Weights of a small GPT-style language model, trained from scratch on English Wikipedia: RMSNorm before each block, rotary positions.
Each number is 128 + 32 x the weight over its row's rms, rounded and kept within 0 to 255. Layers, rows and columns count from 0. The size above them is the row's rms in percent of the matrix's.

# layer 11 MLP gate, 512x128, rms 0.0815, rows 24-41, columns 0-127
size [ 98 102 100 101 104  94 104  89 100  93  98  92  98 102 106 102 100  88]
[[ 80 101 133 135 129 133 147 160 137 116 157 115 149 118 162 169 134 132 180 125 135 167 131 123 100  90  88 127 138  92  70 130 154 131  90 153 102 110 167 200 146 115 180 125 101 128 114 165 105 152 136 122 124 110 126  45 104 210 150 134  87 165 112 179 113 115  56 104 121 102  88  97 122 102 138 121 145 111 119 144 145 178 121 169 144 114 128 121  80  55 128  67 139 193 146  81  96 125 123 114 101 162 129 148 120 168 158 195 124 116 127  62 115 165 132 144 117  83 185 141 184 116 132 132 156  62 193 161]
 [117 123 150  95 135 117 125 152 134 149 161 138 167  88 119 135 119  97  91 102 113 122 176  84  91 126 144  92 146 120  86 122 100 101 162 110 116 171 123 119 172 157 142 121 148  92 174 149 125 135 105 110 136 182 102  97 119 134 132  90 150 121 139 192 135  11  99 148 147 122 140 118 136  72 135 146 177 138 111 177  92 166  66 162  83 105 124  60 155 134 144  95 178 108 147 113 125 161 144 116 140 178 123 174 142 135 104  68 124 131  32 119  72 102 188 153  79 162 103  97 139 120 157 147  82  90 166  81]
 [122  74  75 103 109 117 153 142 132 143 182 101 113 153 156  95 136 132 123 120 131 117 144 129  96 204 138 166  39 104  93 104 116  82 138 194 142 116  77 102 140 157 183 136 162 126 105 133  98 144 117 146 139 117  70 118 125 115 157 127 156 158  80 123 104 117 125 140 136 157 125 126 130 109 219 184 134 172 111 136 100 126 116 153 127 153 154 236 116 105 181  99 131 121  43 107 128 129 133  96 152 110  88 119  47  94  91 121  90 104 110 151  80 114 126  87 159 119 176 165 124 166 132  98  96 100 134 130]
 [126 108 117  84 159 149 151 125 115 183 139 133 187 123 145 164 125 105 126  99  88  73 114  78  96 127 158 151  39 140 167 140 108 146 158  79  83 119 130 113  84 129 161 102 151 111 109  97  80 156 143 167  91 118 109 120 122 116 127 109  79 102 171 126 109  81  85  94  76 127 121 105 152 148 138 191 136 124 119 146 108 106 127 203 137 118 143 119 151  76  52 123 136 104 125 153 109 153 158  76  98 126 170 121  60  59 173  85 151  63 161 135 142 159 153 120 175  59 167 137 147 113 154  95  93 128 112 152]
 [117  89  93 102 128  65 170 138  89  52 150 149  75 127 101 150 166  98 110 123 180 160 116  55 111 102 132 145 170  84 184  76 171 152  67 155 125 119 124  95 134 114 113 127  83 103 155  94  51 114  33  97 168 104 115 128  83 125 202 137 123 168 137 137 134 102 147 153 106 127 163 124 130 116 172 116 132 125 181 173 146 146 127 119 164 114 123 145  64 142 156 171 120 130 114  91 137 166 111 126 152  95 114 146  76 134  98 150 113 125 158 123 101 136 103  81 134  75 113 158 137  97 100 141  86 177 112  96]
 [145 122 119  91 104 151 210 150 116  99 116 138 125 115 112 163 145  98 142 167 121 124 174  77 128 117  85 121 142  92  83 218 150 168  67  92 153 129  96 161 188  95 130 107  83 124 137 159 152 179 178 111 153 122 138 137 111 176 125 154 138 115 150 152 141 101 113  68 127 181 117 122  95 154 114 119 143 127 111 143  77 125  89 104 171 186 143 110 186 180 116 141 142 103 142 117 109 191 151 134 124 107 122  69  98 132 142 110 120  69 184 136  84 162  94 102 107 121 194 118  73 138 181 115  62 160 134 154]
 [145 105  61 149 133 124 152 164 114 134 145  50 133  89 143 101 157 122 120 113  79 202 220  89 100 190 103 114 126 181 136 125 145 124 132 154  80 138 102 161 154 118 146 156  87 128  98 130  55 101 152 135  53 141  69 113 116 147 167 125 161 147 152 149 137  52 100  90 127 153 134 108 163 104 104 134  84 138 141 102 112 125 108 176 134 114 100 104 113  78 103 145 163 125 148  96 122 129 175 128 135 151 132 191 154 145 159 142 117  90 109  86  74 151 141 143 108 143 153 145 141  99 176 155 101  99 214 142]
 [168  90 123 153 123 128 117 120 134 153 118  95 131 122  95 156 173 152 173 146 106  94 166 150  53 133  87  94 126 175 115  91 136 100 112  91 124 157 106 153 159 122 163 191 113  56 123 180  81  72 138 172 112 178 104 114 148 157 112 160 202  90 136 119 145 114 113 165 126 149 104  64  85 107 135  92  59 132 166 100 102 122 146  63 155 130 138 131 122 183 155 123  92 168 133 109 112 114 188  99 109 118 117 206 174 119 153 184 128 120 136 156 150  78 100  94  85 134 140 133 178 125 154 144 172 141 119 166]
 [157  57 110  75 115 114 152 181  67 151 133 131 117 132 124  86 174  60 135 168 154 108 116  90 136  90 193 157 156 132  36 124 162 133 104  93 112 146 140  70  74 114 137 102 152  82 131 133 148 133 111 134 103 143 142  89 123 155 132 130 101 145 103 136 101 110 150 103 117 157 153 119 110 166 175 152 151 184 176  96  92  93 152 115 117 119 155 153 167 169 148  93 183 178 102  74 115 155 172 119 132 125 124 136 141 184 110 109 124  85 129 106 121 144 150  89 127  69 175 138 185 169 108  55 103  85  95 120]
 [119 145 168  91 108 130 150  84 162 121 133 126 163 157  95 146 160  90  48 127 167  99 135 139  30 172  98 139 162 180 146  89 138 154 114  86 185 162  78 170 160  98 128 149  52 121 149 150  48 134 164 179 104 127  95 159 117 124 139 132 152 102 173 121 148 100 119 146  84 118 168 112 161 147 112  79 187 123 129 143 142 109  68 193  54 103 153 134 127 124 101 101 170 128 136  84 132 163 132 119 123 125 119 131 143  93 165 165 155 166  85  64 143 117 126 147 122 112 139 124 101 148 142 110 172 105  98 131]
 [148  99 159 102 106 147 103  72 107 112 198 109 207 171  90 180 143 112 129 149 150 163 127 103 115 202 132 180 132 158  87 130 163  62 124  78 146 154 158  61 163 114 118 113 116  97 137 119 126 104 106 131 133 167 136 104 110  92  80  81 151 114 162 141 133 144 115 110 178 172 114 159 130 147 181  81 130 133 153 112  68 163  86 109  99 173 128 172 113 188 127 132 150 131  85 147 157 142 119 189 123  98  99  92 138  88 138 135 170 133 122 137  53 155 132 122 147  95 104 101 155 179 180 167  82 124 104 121]
 [135 127 123  83 169 106 136 173 163 113 110  38 160  48 147 119 106  51  95 148  77  99 164  86 138 130 129 114 113 106  90 150  60 112  92 138 156 126 160  96 107 121 206 134  95 116 115 132 118  96 107 125 114 119 115 119 180  97 114 107 128 157 158 162 119 116  42  88  97 123 126 176 120  83 142 114  95 163  99 118 143 117 115 126 177 114 121 177 113 189 118 170 137  93 116 141 114 111  90 143 157 150 171  81 107 140 141 165 155  70 132 136 136 130 104 126 142 108 186  68 102  74 112 131  83  84 164 151]
 [145  90 129  93  84  85 143  90 171 138 136 123 193 156  84  97  93  86 110 100 125 133 107 120 112  78  87  99 126 120  97 138 126 142  99 133 144  82  85 131  90  98 148 228 131  46 106 108 147  65 147 158 136 150 146 100 106 128 162 136 122 105 114  92 125 103 123 118 122 255 135 154  82 154 121 112 122 146 129 120 173 131 155 145 137 140 126 149 145 147 156 112 127 116 126  87 110  67 158  91 136 173 121 142 186 124 108 193 167 144  67 176 106 170 127 151 106  92 134 147 121 110 103 142  99 113  77 126]
 [188  95  75 119  92 147 119 163  63 131 155 169  90 127 158 137 184 170 114  84  92 122 217  83 114 108 107 111 155 132 169 122 117  63  95 123  96 121 136 125 139 139 126  96 103 156 158 161  78 145  44 128 140 152 125 167 132 184 134 187 134 213 123 118 119  96 106 126 139 126 162 149 102  99 159 138 102 140  90 148 138 142 137 171 116  71 124 120 158 128 153 175 177 150 147  65  93 118 126 134 179 130  96 146 147 109 108 123  83 152 102 120  86  76  97  99 144  74 117 131 184 141 139 111  82 133 159 110]
 [168 118 108 146 125 130 138 109 112 111 186  51 166 146 120 129 130  86 164 113  18 190 174 137 150 139 148 135 109 122  46 157 144 157 143 155 129 123  42 117 103 114 128 136 126  89 106 172  71 138  87 166  85 109 125 150 104 141 123 119 134 153 143 129 174 109  98  76 118 164 149 150 127 116 158 101 109 184 146 143  94 105 127 153 188 161  42 112  93 126 121 133 178 143 190 117 124 144 128  92 159 146 162 168 155 104  93 135 103 108 110  97  99 142 131 112 138 123  82 166 142 143 195 106 131  73 128 116]
 [101  66 114 102 144 167 140 187 138 144 136  42  62 140 108  44 130 177 177 165 111 141 105 153 134 116 133  89 157  84 121 157 152 169 133 100 138 145 103 126  82 105  45 110 145 157 171 138 113 141 108  89  92  81 137 138 139 139 130  82 156 127 145 146 115 109 151  64  79 182 126  79 117  78 150 121 142 132 158 134 122 174 124 154 110  86 139 131 162 118 160 146 144 177 115  70 147 128 149 128 132  79 171 154 112 155 164 136 129 146 110 121 127 104 156 105  41 119 144 102 175  56 104 153 138 153 101 149]
 [108 128 151 147  76 144 158  82 118  81 179 165 115  62 120  88 184  97 133 106  97 132 101 111 145 140  85 100 143 208 140 105 123 139  90  89 120 176 120 123 127  69  42 123 121 126 172 176 125  69  32 135 173 157 137 199  84 149 181 129 153 183 125 132 107 121  99 122 125 141  94  94 135  97 137 141 185 114 129 158 106  79 116 141  82 108 136 121  80 104 159 139 160 108 122 100 157 133  77 188 133  70 159  95 137 143 125 148 120 129 175  89 132 149 131 164 153 126 152 129 102 161 116 123 137 149 125 135]
 [127  94 154  88 185  93  93 126  89 158 121  99 129  85 108 139 174 148  79 146 156 110 111 110  22 111 114 118 122 136 140 122 105 112 137 129 207 102  78  73  65 134 156  80 119  67 132 132 132  96 146 132 147 118  77 103 129 182 109 112 109 105 143 130 188  94 105 155 172 113 183  75  45 151 146 165  98 115 144 152 101 140  61 119 162 177 131 133  98 158 145 173 138  92 146  75 115 184  96 141 161 143 109 133  93 149 151 109 158 133 122 136 141 120 165 171 137 117 118 132 113 125 148 144 104  63 163 142]]
# layer 11 MLP up, 512x128, rms 0.0722, rows 24-41, columns 0-127
size [101 106  92 102 100 109 110  93  97  97  95  93  96  96 100 105  95  91]
[[101 142 123 102  80 132 136 159 123 163 127 106 142  60 103 138 145 150 105 122  84 155 136 120  72 151 160 130 147  99 126 121  87  58 112 103 111  63 114 122  94 101 142 111 120 136 157 166 156 147 118 120  89 156 152  94  73 130 157 104 127 125 135 127 148 111 158 158 172 102 186 161 123  74  42 125 148 147 112 138 166 120 142  94 202  95  69 118 158 151 115 123 144  83 114 150 161 187 111 136 119 104 128 212 161 182 136 143 105 185 102 121 177 111 105 110 160 111 154  74 105 116 122 149 125  59  80 202]
 [148 168 104 110 110 112 116 154 107 112  93  85 123  76 160 138  99 129 148 139 180 159 123 107  97 107 149 172  83 134 205  83 124 138 127 156 102 162 162 153 132 110  90 109 165 110 183 128 141 153 139 207 101 160 137  97 153 121 203 124 152  94  98 122  41 109 109 150  75 146 142 125 187  45 114 130 131 117  76  85 166  77 110 130 130 109 153 148  89 118  92 118 122 143 131 169 138 120 129 160 112 143  84 161 118 157  88 128 115 120 181 125  83  91 154  89 103 122 124 172  88 190 172 111 116 200 115 120]
 [111 183 153 138 127 168 123  77 109 201 118  94 120  49 169 101 172 145 136 152  84 111 102 104 134 134 134  53 228 131 150  78  62 138  92 135 119 154 113 127  96  99 103  98 129 141 130 168 165 136 111  82 115  76 151 111 119 129 115 107 157 124 120 176 126 133 101 107 121 158 141 150 147 149 101 143 126 192 145 154 101 152 162 152 119 131 109  95  93  90  69 147 198 114 167 147 162 156 195 185 126 122 178 123 162 163 175 107 102  58 166  91 142 154 135 120 116 111 123 123 129 137 118 109 132 185 136 118]
 [ 97 147 143 128 131 110 116  83  81  93 120  72 125  60 148 111 139 130 110 139 131 101  63 121  95 131 201 148 111 124 172 129 130 129 137 126  82 152 167 148  37 189 115 103 122 126 176  92  96 170 116 114 162  90 143 205 139  99  98 159 129 112 138 114 100 129 108 145 117 148  89 109  72 177 110 122 114 106 142 125 168 145 153 164  83 128  79 135 159 123 155  47 124 128  90 120 118 137  61 104 170  93 116 167  94 119 146  93 138 165 153  82 118 148 130 115  66 145 115  50 127 112 148 142 207 134 138 134]
 [179 102 131 169 103 103 159  97 139 124  90 136 122  64 179 132 126  98 167 138  91 101 140  85  93 100  64 110 159 141 143 125 129  98 145 133 119 124 233 155 157 156 164 120 123 112  72 145 115  85 172 100 133 106 211 114 120  91 118 107 134  82 122 107 141  87  98 123 151 152 153  89 113  98  96 162  87 116 121 137  70 139 112 105  90 151 199 145 115  98 133  94  66 148 100 124 116 130 131 100 113 109 164 150 130 126 148  92  53 129 234 127 112 115 166 135 132 139  90 114 148 129  93 131 114 124 169 191]
 [141 140 123 137 115 239 107  91 114 113 203 121 176 124  93 130 130 177 151 165 153 132 187 104 153 187 111 133 116 124 145 126 156 126 155 103  97 108  80 100 124 100 167 118 141 193 131  56 138 130  73 129 111  71 173 132 138  98  90 105 135 141 109  83 129 155 152 150  53 120 121 181 155 124 116 120 152 172 150 144 135 135 125 175  90 107 132 129 154 146  88 143 160 104  47 126 148  63 159 106 157  97 148  89 105 115 168 103 119  60 152 134 125  82  74 115  98 120 115 139 145  87 163 149 148 135 113 160]
 [137 143 143 141 127 144 166 122 164 119 145 178 117 172 120 167 125 147  58 137  81  89  93 142  68 173 120 124 127  94 137 168 119 107 145 100  79 148  76  69 132 125 159 133 146  91 150  67 163 124  70 144 121  87 109 151 126  93 151 119 114 137 103 125 197 147 109 130 177 146 145 172 121 150 131  91  95 105 153 115 101 145 175 119 129  52 131 120 150 131  92 106 144 147  80  88  80 147 129 148 116  94 100  75  73 129 139  66  98  64  93 182  56 130 143 114 102  83 130  92 177 107 140  84  81 162  90 119]
 [105 154 123 140 155 172  97 158 135 115  45 160 163  79 105 109 177  88 111 155 122 125 131 113 119 124 179 164 135  82 177 130 173 119 114 210 126 130 161 161 139  94 108 131 141 121  84 130 174 101 131 150 120 116 117 208 136  94 140 148  39 131  87 147 131  68 128 151 172  95 171 110  77 173 103 116 148 106 115 145 135 111  99 106 208 123 102 155 143 143 130 181 173  54 143 145 108 177 116  75 126 135 129 109 143 125 130 110 108 122 114 121 163 139 136  70 186 168 112 171 152 132 140  97 139 138 176  91]
 [158  86 100  81 133 152 153 150  98 118 137 114 128 144  60 112 135 153 155 146  83 122 134 170 101 180  67 154 110 187 136 125 139 166 149  80 117 173 129  97  93 102 133  97 109 118 124 117  87 122  67 109  61 133 165 111 135 104 138 102 115  89 121 105  69 151 126 107 102 120  81  69 101  82 135  85 120 117 162 101 151 160  82 171 132 107 107 153 167 177  82 110 122 181 126 137 150 148 117 124  91 128 119 165 123 188 126  90 147 115  30 124  84  37 108 110 135 117 134 175 115 133 107 103 200 138 121 112]
 [140 114 104 151 111 167 157 145  69 118 150 109  93 119 161 158  57 196 155  92 174 122 182 128 137 132 135  99 114 121  83 131 129 172 104 119 112 108 137 138  54 120 118 113 105 127 110  84 166 194  35 103  92 141 108  93 114 123 145 158 150 136 111 129 122 136 208 166 137 183  67 110  79 122 132 129 100 195 174 165 119 123 135 111 111 119  94 128 122  92 128 169  76 135 173 117 209 178 139 175 145  97  78 126 140  95 104 101 140 130  84 135  92 154 104 141 124  92 170 126 127 155 146 184 122 144 111 114]
 [ 80 206  84 162 129 107 164 120 172 146 100 121  96  98 148  85 120  96 138  68 110 143 153 116 166 129 118  72 148 123 164 147 155 195 117 136 162  32  83 154 105 125 128 159  79 131 193 134 127 149 178 132  80  71  80 117  91 150 110 174 132  90  83 116 153 107 172 136 136 157 157 108 105 146  94 116  92 144  77 154 179 108 172 108 166  89 127  97 125  57  98  98 137 120 149 104 124 154 162  84 125 152 135 133 173 121 106 160  80 114 134 112 143 107 182  94 175 125 153 111 148 120 172 160 117 137 133 143]
 [115 176 121 118 183 112  75 102 148 161 150  78 180 102 142 137  91 118  35 126  98 126 158 138 106  62 114 149 101  71 102 166 176 102 160 127 112 111 116  68  35 161 145 153 182  94 134 167 103 144 138  86  93  86 161 144 117 100 100 132 145 135  99 137 208 137 137 150 111  93 126  94 164  98 140  70 108 164  93 143 160 191 126 105 135 140 159  93 118 157 148  67 152  99 108 141 130 198  99 147  99 104  91 105 123  82 139 115 104 118  64 143 153 109 128 115 113 143 128 121 149 114 109 121 120  87 129 106]
 [156  75 135 131 143 127 109 118  53  89  70 116 154 118 147 147 132 125 178 191 128 130 149 202 131 110 130 108 153 126 107 114 128  72  96 134 128 142 203 105 171 128 107 132 132 157 124 194 175 152 128 121  93 110 176 162 104 120 127 150 181 125 177 133 165  71 153 178  98 105 137 149 165 123 147 186 164 106  55 179 118 191 101 109  90 180 147 147 137 161 124  88 143 113  90 181 143  85 114 149 100 116 112 116 113  88 122 121 126 160 103  95 154 123 134 117  80 156 127  79 150 196 136 163 120  95  93 177]
 [146 113 109 147 137 101 113 104  74 127 110 125 135 134 114 148 215 178 121  63 127 199 182 113 100 141 114 114 162 137 124 199 200  99 163 189 152 129 117 119 108 163  81 128 130  84 133 139 187  79 151 125 133 147 123 114 106 196 161 162 141 124 113 151 147 151  87  89 153 109  96  59  71 169 128  56 116 144 149 135 160 176 134 133 164  89 126 108 166 201 153 132 114 159 131 147 118 216 172 108 134 151 151 137 120 152 120 126 119  95 120 113 110 137 105 106 129  95  69 134 152 116 134 145 114  73 127 118]
 [142 139 158 133 105 164 193 162 130 170 106  78 130 142 142  65 104  78 130 132  95 146  84 160 199 159 153 153 169 102 130 110 190  49 125 169 114 173 125 152 125 104 166  72 104 107 141 181  66 119  72 139 122 147  88 153 148 146 151 147 123  62 146 103 140 133 142 163 148 123 191 147 167 110 112  75 145 169 146 108 107 188  90 128 146 210 134 125 126  68 129 166 182 165 106 131 111 114 104 144 136 108  99 149 135 171 146 195 149 117 109 109 135 123 179 113 129 125 148 149 157 137 147 142 168  92 140 134]
 [178  74  94 132 123 100 168 147 131 149 102 107 120 151  77  93  86 143 131  91 100 156 165 110 131  97 104 126  93 141 104 154 143 173 110 100 141 162 156 142 182 184 118 128 124  96 115 145  97 177  76 161 139 121 145 154 155 102 161  73 119  55 158 146 155 137 139 151 101  91 174  94 134 124 159 208  76 160 154 160  74 121 107 109 126 115 147 133 159 141 118 141  87 126  98 170 193 156 151 132 138 165 165 169 134 161  67 100 185 153 139 119 108  92  65  83  91 101 113 199 160 145  94  75 136 134 107 106]
 [110 124 133 129 138 135 110 169  93  98 172 149 149 152 126 118 111 117 166 160 140 120  98 133 130 124 154 133 190 163 136 167 170 137 121 132 160 158 133 172 130  88  81 123 120  97 117 139  93 141 137 115  63 119  94  48 119 143 105 113  57  93  54 154 125 138 103 111  64 127 160 201 108 106 145 132  92 134 174 120 120 100 125 124 170 173 129 153 130 107 107  73 134 192 131 255 114 136 132 120 125  78 124 106 132  78 127 142 126 154 197 112 158 145  83 136  99 129 148 127 126 171 120  96 138 129 127 179]
 [108 141  98 154 123 156 132 162 117 111 120 156 130 181  82 121 156 104 125 151 160 109 151 162 147  20 114 169  61  99 130 120 127 104  72 132 165 144 107  97 137  82 132 193 113  79 110 127 146 116 109 140 105  84 103 111 140 134 214 138 114 143 160 128  66 139 118 124 108 155 165 141 102 161 132 133 137 120 147 151 126 159 102 134 142 121 112 121 206 139 133 110 109  75 143 123  92  99 139 155 161 129  90 233 157 162  89 176 119 118 149 169 137 162 142 141 174 115 114 132 120  52 127 159 125 185 111 205]]
# layer 11 MLP down (transposed), 512x128, rms 0.068, rows 24-41, columns 0-127
size [101 107  96 104 104 106 113  93  93  98  91  95  98  97 102 104  91  90]
[[ 98  88 172 138 126 150 148 132 151 132 123  54  69 126 158  94 115 110 145 118 135 117 136 112 110 100 110 166  90 121 135 145 154 130 101  85  68 205  84 154 101 156 144 189 185 163 117 140 166 180 125 113 175  85 124 106 110 143 142 125 120  81 143 149  87  88 104 127 164  75 120 131 133 175 108 122  98  99  95 181 149 104 126 182 137 123 116 126 167 144  94 173 173 149 144 171  79  84 128 122 141 189 148 138 151 133 184 117 125 121  55 129 132 180 135  99  83 129 170 102 108 128 158 140 146 154 214  62]
 [135 114  84 166  91 114 114 180 149 100 137 147 106 177 162  64 139 193 167  80 134 106 169 140 194  85 126 126 156 152  88 166 122  92 148 172 147 121 113  77 113 109 143 137 139 115  97 159 143 129  89 165 115 102 119 128  96 145  96 127  84 128 101 153 129 173 121 134 164 139 148 151 124 109 111 126 169 132 122 148 115 152 142 127 147  96  51 165 133 176 134 130 143 159  54  80 128 151 145 190 158  96 177  85 142 169 105 100 114  92  74 119 145 129 105  56  86 219 154 153 114 136 132 164  47 122 131 133]
 [178 126 166 129  86 110 128 102 169 131 116 110 151 121 144 125 150 164 137 136  97 145 157 101 117 141 108 145 159 126 141 126  67 100 121 155 125 150 124 143 171 110 161 145 114 139 191 137 123  67  73 141 158  91 195  98 117 128 175 119 143 154 167 130  97 108 108 116 104 215 154  52 140 107 159 145  82 119 191 141 114 109 181 195 143 126 142 195 119  93 137 126 188 135  98 164 147 173 183 159 146 107 124 177 149 145 124 117 136 156 162  35 117 139 155 145 141 160 139 162 134 126 134 104  97 118  57 197]
 [171 118 130  72 117  96 133 131 180 114 117 158 195 149 148 119  92  78 128 138 101 164 117 159  86 127 124 139 161 148 151 118 188 146  77 128 152 104 135 181 145  79 143 124 127  74 160 140  95 115 151 132 142  97  97 156 124 170 129 179 128 105 130 114 121  71 141 103 123 183 109 144 147  52 120 110 137 109 112 150  89 132 128 110 138 157  51 129 119 120 197  85 104 162 132  89 134 143  75 155 140 127  38 169 156 173 116 119 106 162 125 133 137  78 121 128 126 150 161 103  45 161  96 194 176 130 108 190]
 [145 123 101 102  99 134 130 118  72 105  94  50 150 114 141 121 142 178 157 124 153 144  79 105 162 119 177 164 131 190 123 131 133 101 159 184 127 118 108 122 149 127 146 118 135  86  97 137 173 168 122 168 139  82 143 103  92 118  52 106 204  84  83 119 109 151 149 141 134  60 113  58 193  50 120  96  81 123  92 133 146 118 115  69 104 125 126 160 127 138 120 134 132 124  77 141 214 133 155 108 141 103 141  75 137 124 137  87 146 137 127 105 142  96 159 170 142 146 115 132 111 212 134  75 120 134 111 110]
 [164 111 108 167 189 147 124 119 137  81 171 144 130 130 111 122 182 129 155 115 151  82 151 138 144  88 118 139 141 100 106 133 113 204 114 151  97 149  67 158 116 115 106 123 141 107 133 116 106  80 187 103 132 168  99 146  91 213 118 205 119 131  65  95 141 158 142 108  43 139 157 142 147 100 120 166 164 163 104 139 123 122 104 125 109 135 133 154 147 155 123 108 133 171 107 116 136 161 101 107 157 116 130  64 203 116 135 143 141  68 158 174 150 196  95 115 170 184 133 126  97 118  67 110 117 105 200 138]
 [ 96 166 145 150 105 129 157 112 158 194 173  90 132 133 127 160 160 153 133 134  66 142 127 192 107 143 189  86 148 138 127 107 105 132 176 195  99 136  58 137 154 130 123  83 115  72 152 108 126 142 110 137 118  93 108 166  90  84 153 125 139 140 135 124 103 120 111 116 100 181 140  90 222 126 145 102 170 148 123 130 129  74  93 173 122 160 109  84 100  72 151 146 136 145  83  83 115 154 191 111 142 149  86  96 111 223 168  92 106 101 134 154 121  72 137  96 136 118  99 155  87 121 152 140 129 132  70 134]
 [118 134 161  69  87 121 132 135 148 130 134 126  72 150 118 129 119 171 136 148 111 161  90 119 139 105  82 116 170 155 118 102   7 161 128 103 135 137 101 115 188  93  99 130 113 166 115 128 139 150 109 112 143  87 128 116 139 114 146  74 181 100  93  51 114 126 122  74  99 148  96 111 111 128 129 149 131 115 122 162  75  98 107 158 111 123 177 147 105 127 123  81 101 204 108 116 181 110 116  96 162  80 150  73 122 124 131 129 159 193 119 132 152 104 114  94 111  37 193 106 132 124 159 122 209 104 140 119]
 [170 125 131 158  74 117 113 134 143 211  85 128  75  56 156  86 154 131  98 169 153 137  76 172 131  96 134 115 121 140  90 108 105  93 139  83 122 129 111 129  89 172 137 136 163 129 191 111 149 125 207  57 163 162 108 148 128  95 128 181 142 144 119 113 133 158 138 140 140  84 148 107 102 142 141 168 116 145 105 114 143 130  66 144 139 105 145 100 206 164 113 164 127 123 132 142  96 150 111 161 114 129 146  86  87 109  98 149 131 154 132 162 108 151 105 152 132 172 170 105 117 182 120 122 194  26 116  72]
 [ 89 194 179 192 130 143 122  87 187  97 134 137 131 134 133  83 120 102 100 111 133 163 182  65  83 141 133 111 118 117 109 102 128 122 164 206  78 200 171 154 135  92 110 158 121 125  63 128 171 156  54 142 107 111  88 120 125 121 177 160 161 168 154  86 126 111 156 144 135 103 133 125 153 137 128  73 109 129 126 187 115 144 128  97  61 122 144 124 126  94 145 109 190 102 158  64  94 146 120 161 114 130 187 179 109 105 118 102 148 125 113 110 120 128 156 139 136 110 149 105 149  99 112  79  97 142 155  52]
 [ 94 207  98 168  93 144 159 140 133 119 198 136  79 204 119 123 111 177 166 149 169 161 152 170  97 163 143 113 117 157  67 134 133 109 120 129 125 110 144 155  98 108 131 150 102  78  96 196 124  91  76 119 102 118 125  88 157 130 181 121 131 110 153 175 148 135 164 119 137 211 121 162 142 113 169  76 128  98 127 148 154 188 212  85  95 174 123 160 140 113  91 131 126 173  91 156 158 138 130 148 159  68 145 100 134 122 115  95 129  78 169 170 118  83 129 161 107  95 140  99 122 153 107 151  97 149 122 131]
 [125 114 171 137 142 103 116  90 133 131 135 122 146 148 180 121 193 136 124 143  80 126 126 135 151 125 162 118  96 115 147 157 137 200 173 135 153 134  87 107 140  62 160 112 126 111 127 102 146 102 193 193 200 182 110 132 143 122 120 126 123 157 199 117 106 105 142 191 184  92 109 148 128 120 100 123 223  94 152  74  87 170 112 137 148 134 147 101 127 116 144 113 174  95 126 170 155 202 136 112 124 128 173 145 164 137 106 107  81 117 158 100  87 147 158 105 141 128 124  75 149  95 129 118 139 226 160 157]
 [ 80 176 194 127 100 169 149  84 163 136  40 147 137 103  65  75 200 140 117 171 149 155 111  60 130 164 163 144 148 121 124 159 113 141 117  77  94 143 176 137 108 144 115 148 156 115 138  51 139 128 156 123 149 166 113  69 118 130  66 148 155 133 130  84 165 120 137  91 157 127  82 119 144 110 147 173 167 139 132 178 110 147 141 130 173 115 156  94 119 135  85 149  73 131  84 137 147 144 126 101 154  61 126 151 106 146  91  98  92 140 132 115 124 119  96 188  69 156  79 143 132  79 106 114 142 131 143  93]
 [100 110 133 137 145 159  56  85 150 112 180 100 120 148 107 165 155 104  76 137 129 153  40 152 118  99 107 107 135  90 169 175  83 211 128 103 164 142 118 139 145 159 175 146 179 120  80  75 163 129 147  85 129 122 144 177 109 106 121  84  80 164 160 139 116  96 125 116 132 117  92 158 121  88 158 158 178 111  79 118  94 137 127 121 145 139 147 189 108  73 108 106 123 119 119 192 135 112 100 119 150  37 134 166 170 142 151 126 103  80  71  90 193 133 110 127 122 158 120 109 175 130 115 137 165 129 121 109]
 [156 154  85 169 133  97 143 119  71 154 144  79 140 202  95 142  87 135 109 134 145 142 102 180  87 128 151 201 223 148 185  94 158  67 126 100 106 141 226 207  97 111 152 105 117 104 112 147 158 149 124 135  96 120 123 113 136 104 144 113 122  96 106  89 130  91  81 130 146 102 135  75 140 148 153 117 115 124 129 174 151 161 132 106 187 139  95 105  58 153 129 131 126 141 129 158 121 125  80 118 139 150 126 151 103 158 146 204 137 162 107 105 120 182 150 175 148 100 100  99 126 168 165 107 142 155 105 117]
 [ 42 189 113  97 112 102 197  83 127 199 148 148 114 121 152 122 146 139  81 172 143 158 125 154 117  75 164 119  53 119 129 122 126 134  91 104  58  96 153 112 144 132 142 121  96 168 152 182 176  99 191 110 140 104 130 163  97 122 118 166 138 133 110 112 135  85 117 120 118 101 114  98  87 139 105 154 158 100 114 118  99 144 172 128  81 174 106 119 161 107 113 126 121 141 160  82 147 176 170 182 127  86 127  99 177 121  88 206  90  89 158 142 125 129 124 104 170 174 108 145 108 179 171 149 103 101 102  94]
 [105 135 129 168 159 183 119 119 172 121 142 176 104  94  74  91 160 105  94 135 132 131 136  85 141 123 162 104 145 210 111 138  44 149 127 128 125 162 131 126  88 116  69 145  72 102 103 193 165 146  92 145 122 177 141 124 126 199 105 100 110  98  77 126 104 147  98  98 170 159 108 149 146 129 131  78 100 149 159 201 105 119 176  95  74 169 155 126 112  83 153 146 136  87 138  53 116 138 127 125 166 115 172 128 160 170  80 166 104 140 102  80  91 130 122 118 171 109 110 148 161 110  73 138 157 146 129 113]
 [128 102 110 165 142 135 147 123 157 105 130  88 182 172 102 136 141  65 143 200  99 144  94 103 106 139 133 117 119 151 115  76 138 137  78 157 151 147 152 168 104 129 176 117 125 148 155 164 133 161  81 135 106  95  87 148 151 154 173  95  98 121 162 157 154 120 111 146  95 176 122 147 141  86 170  90  97 145 144 149 109  64 195  73 180 162 144 160 106 103  71 113 166  80 142  68  89 144  94 179 157 196  74 140 100 124 127  89 122  91  79 163  81 141 112 108 172 139 124 123 158 118 165  79 163 118 128  81]]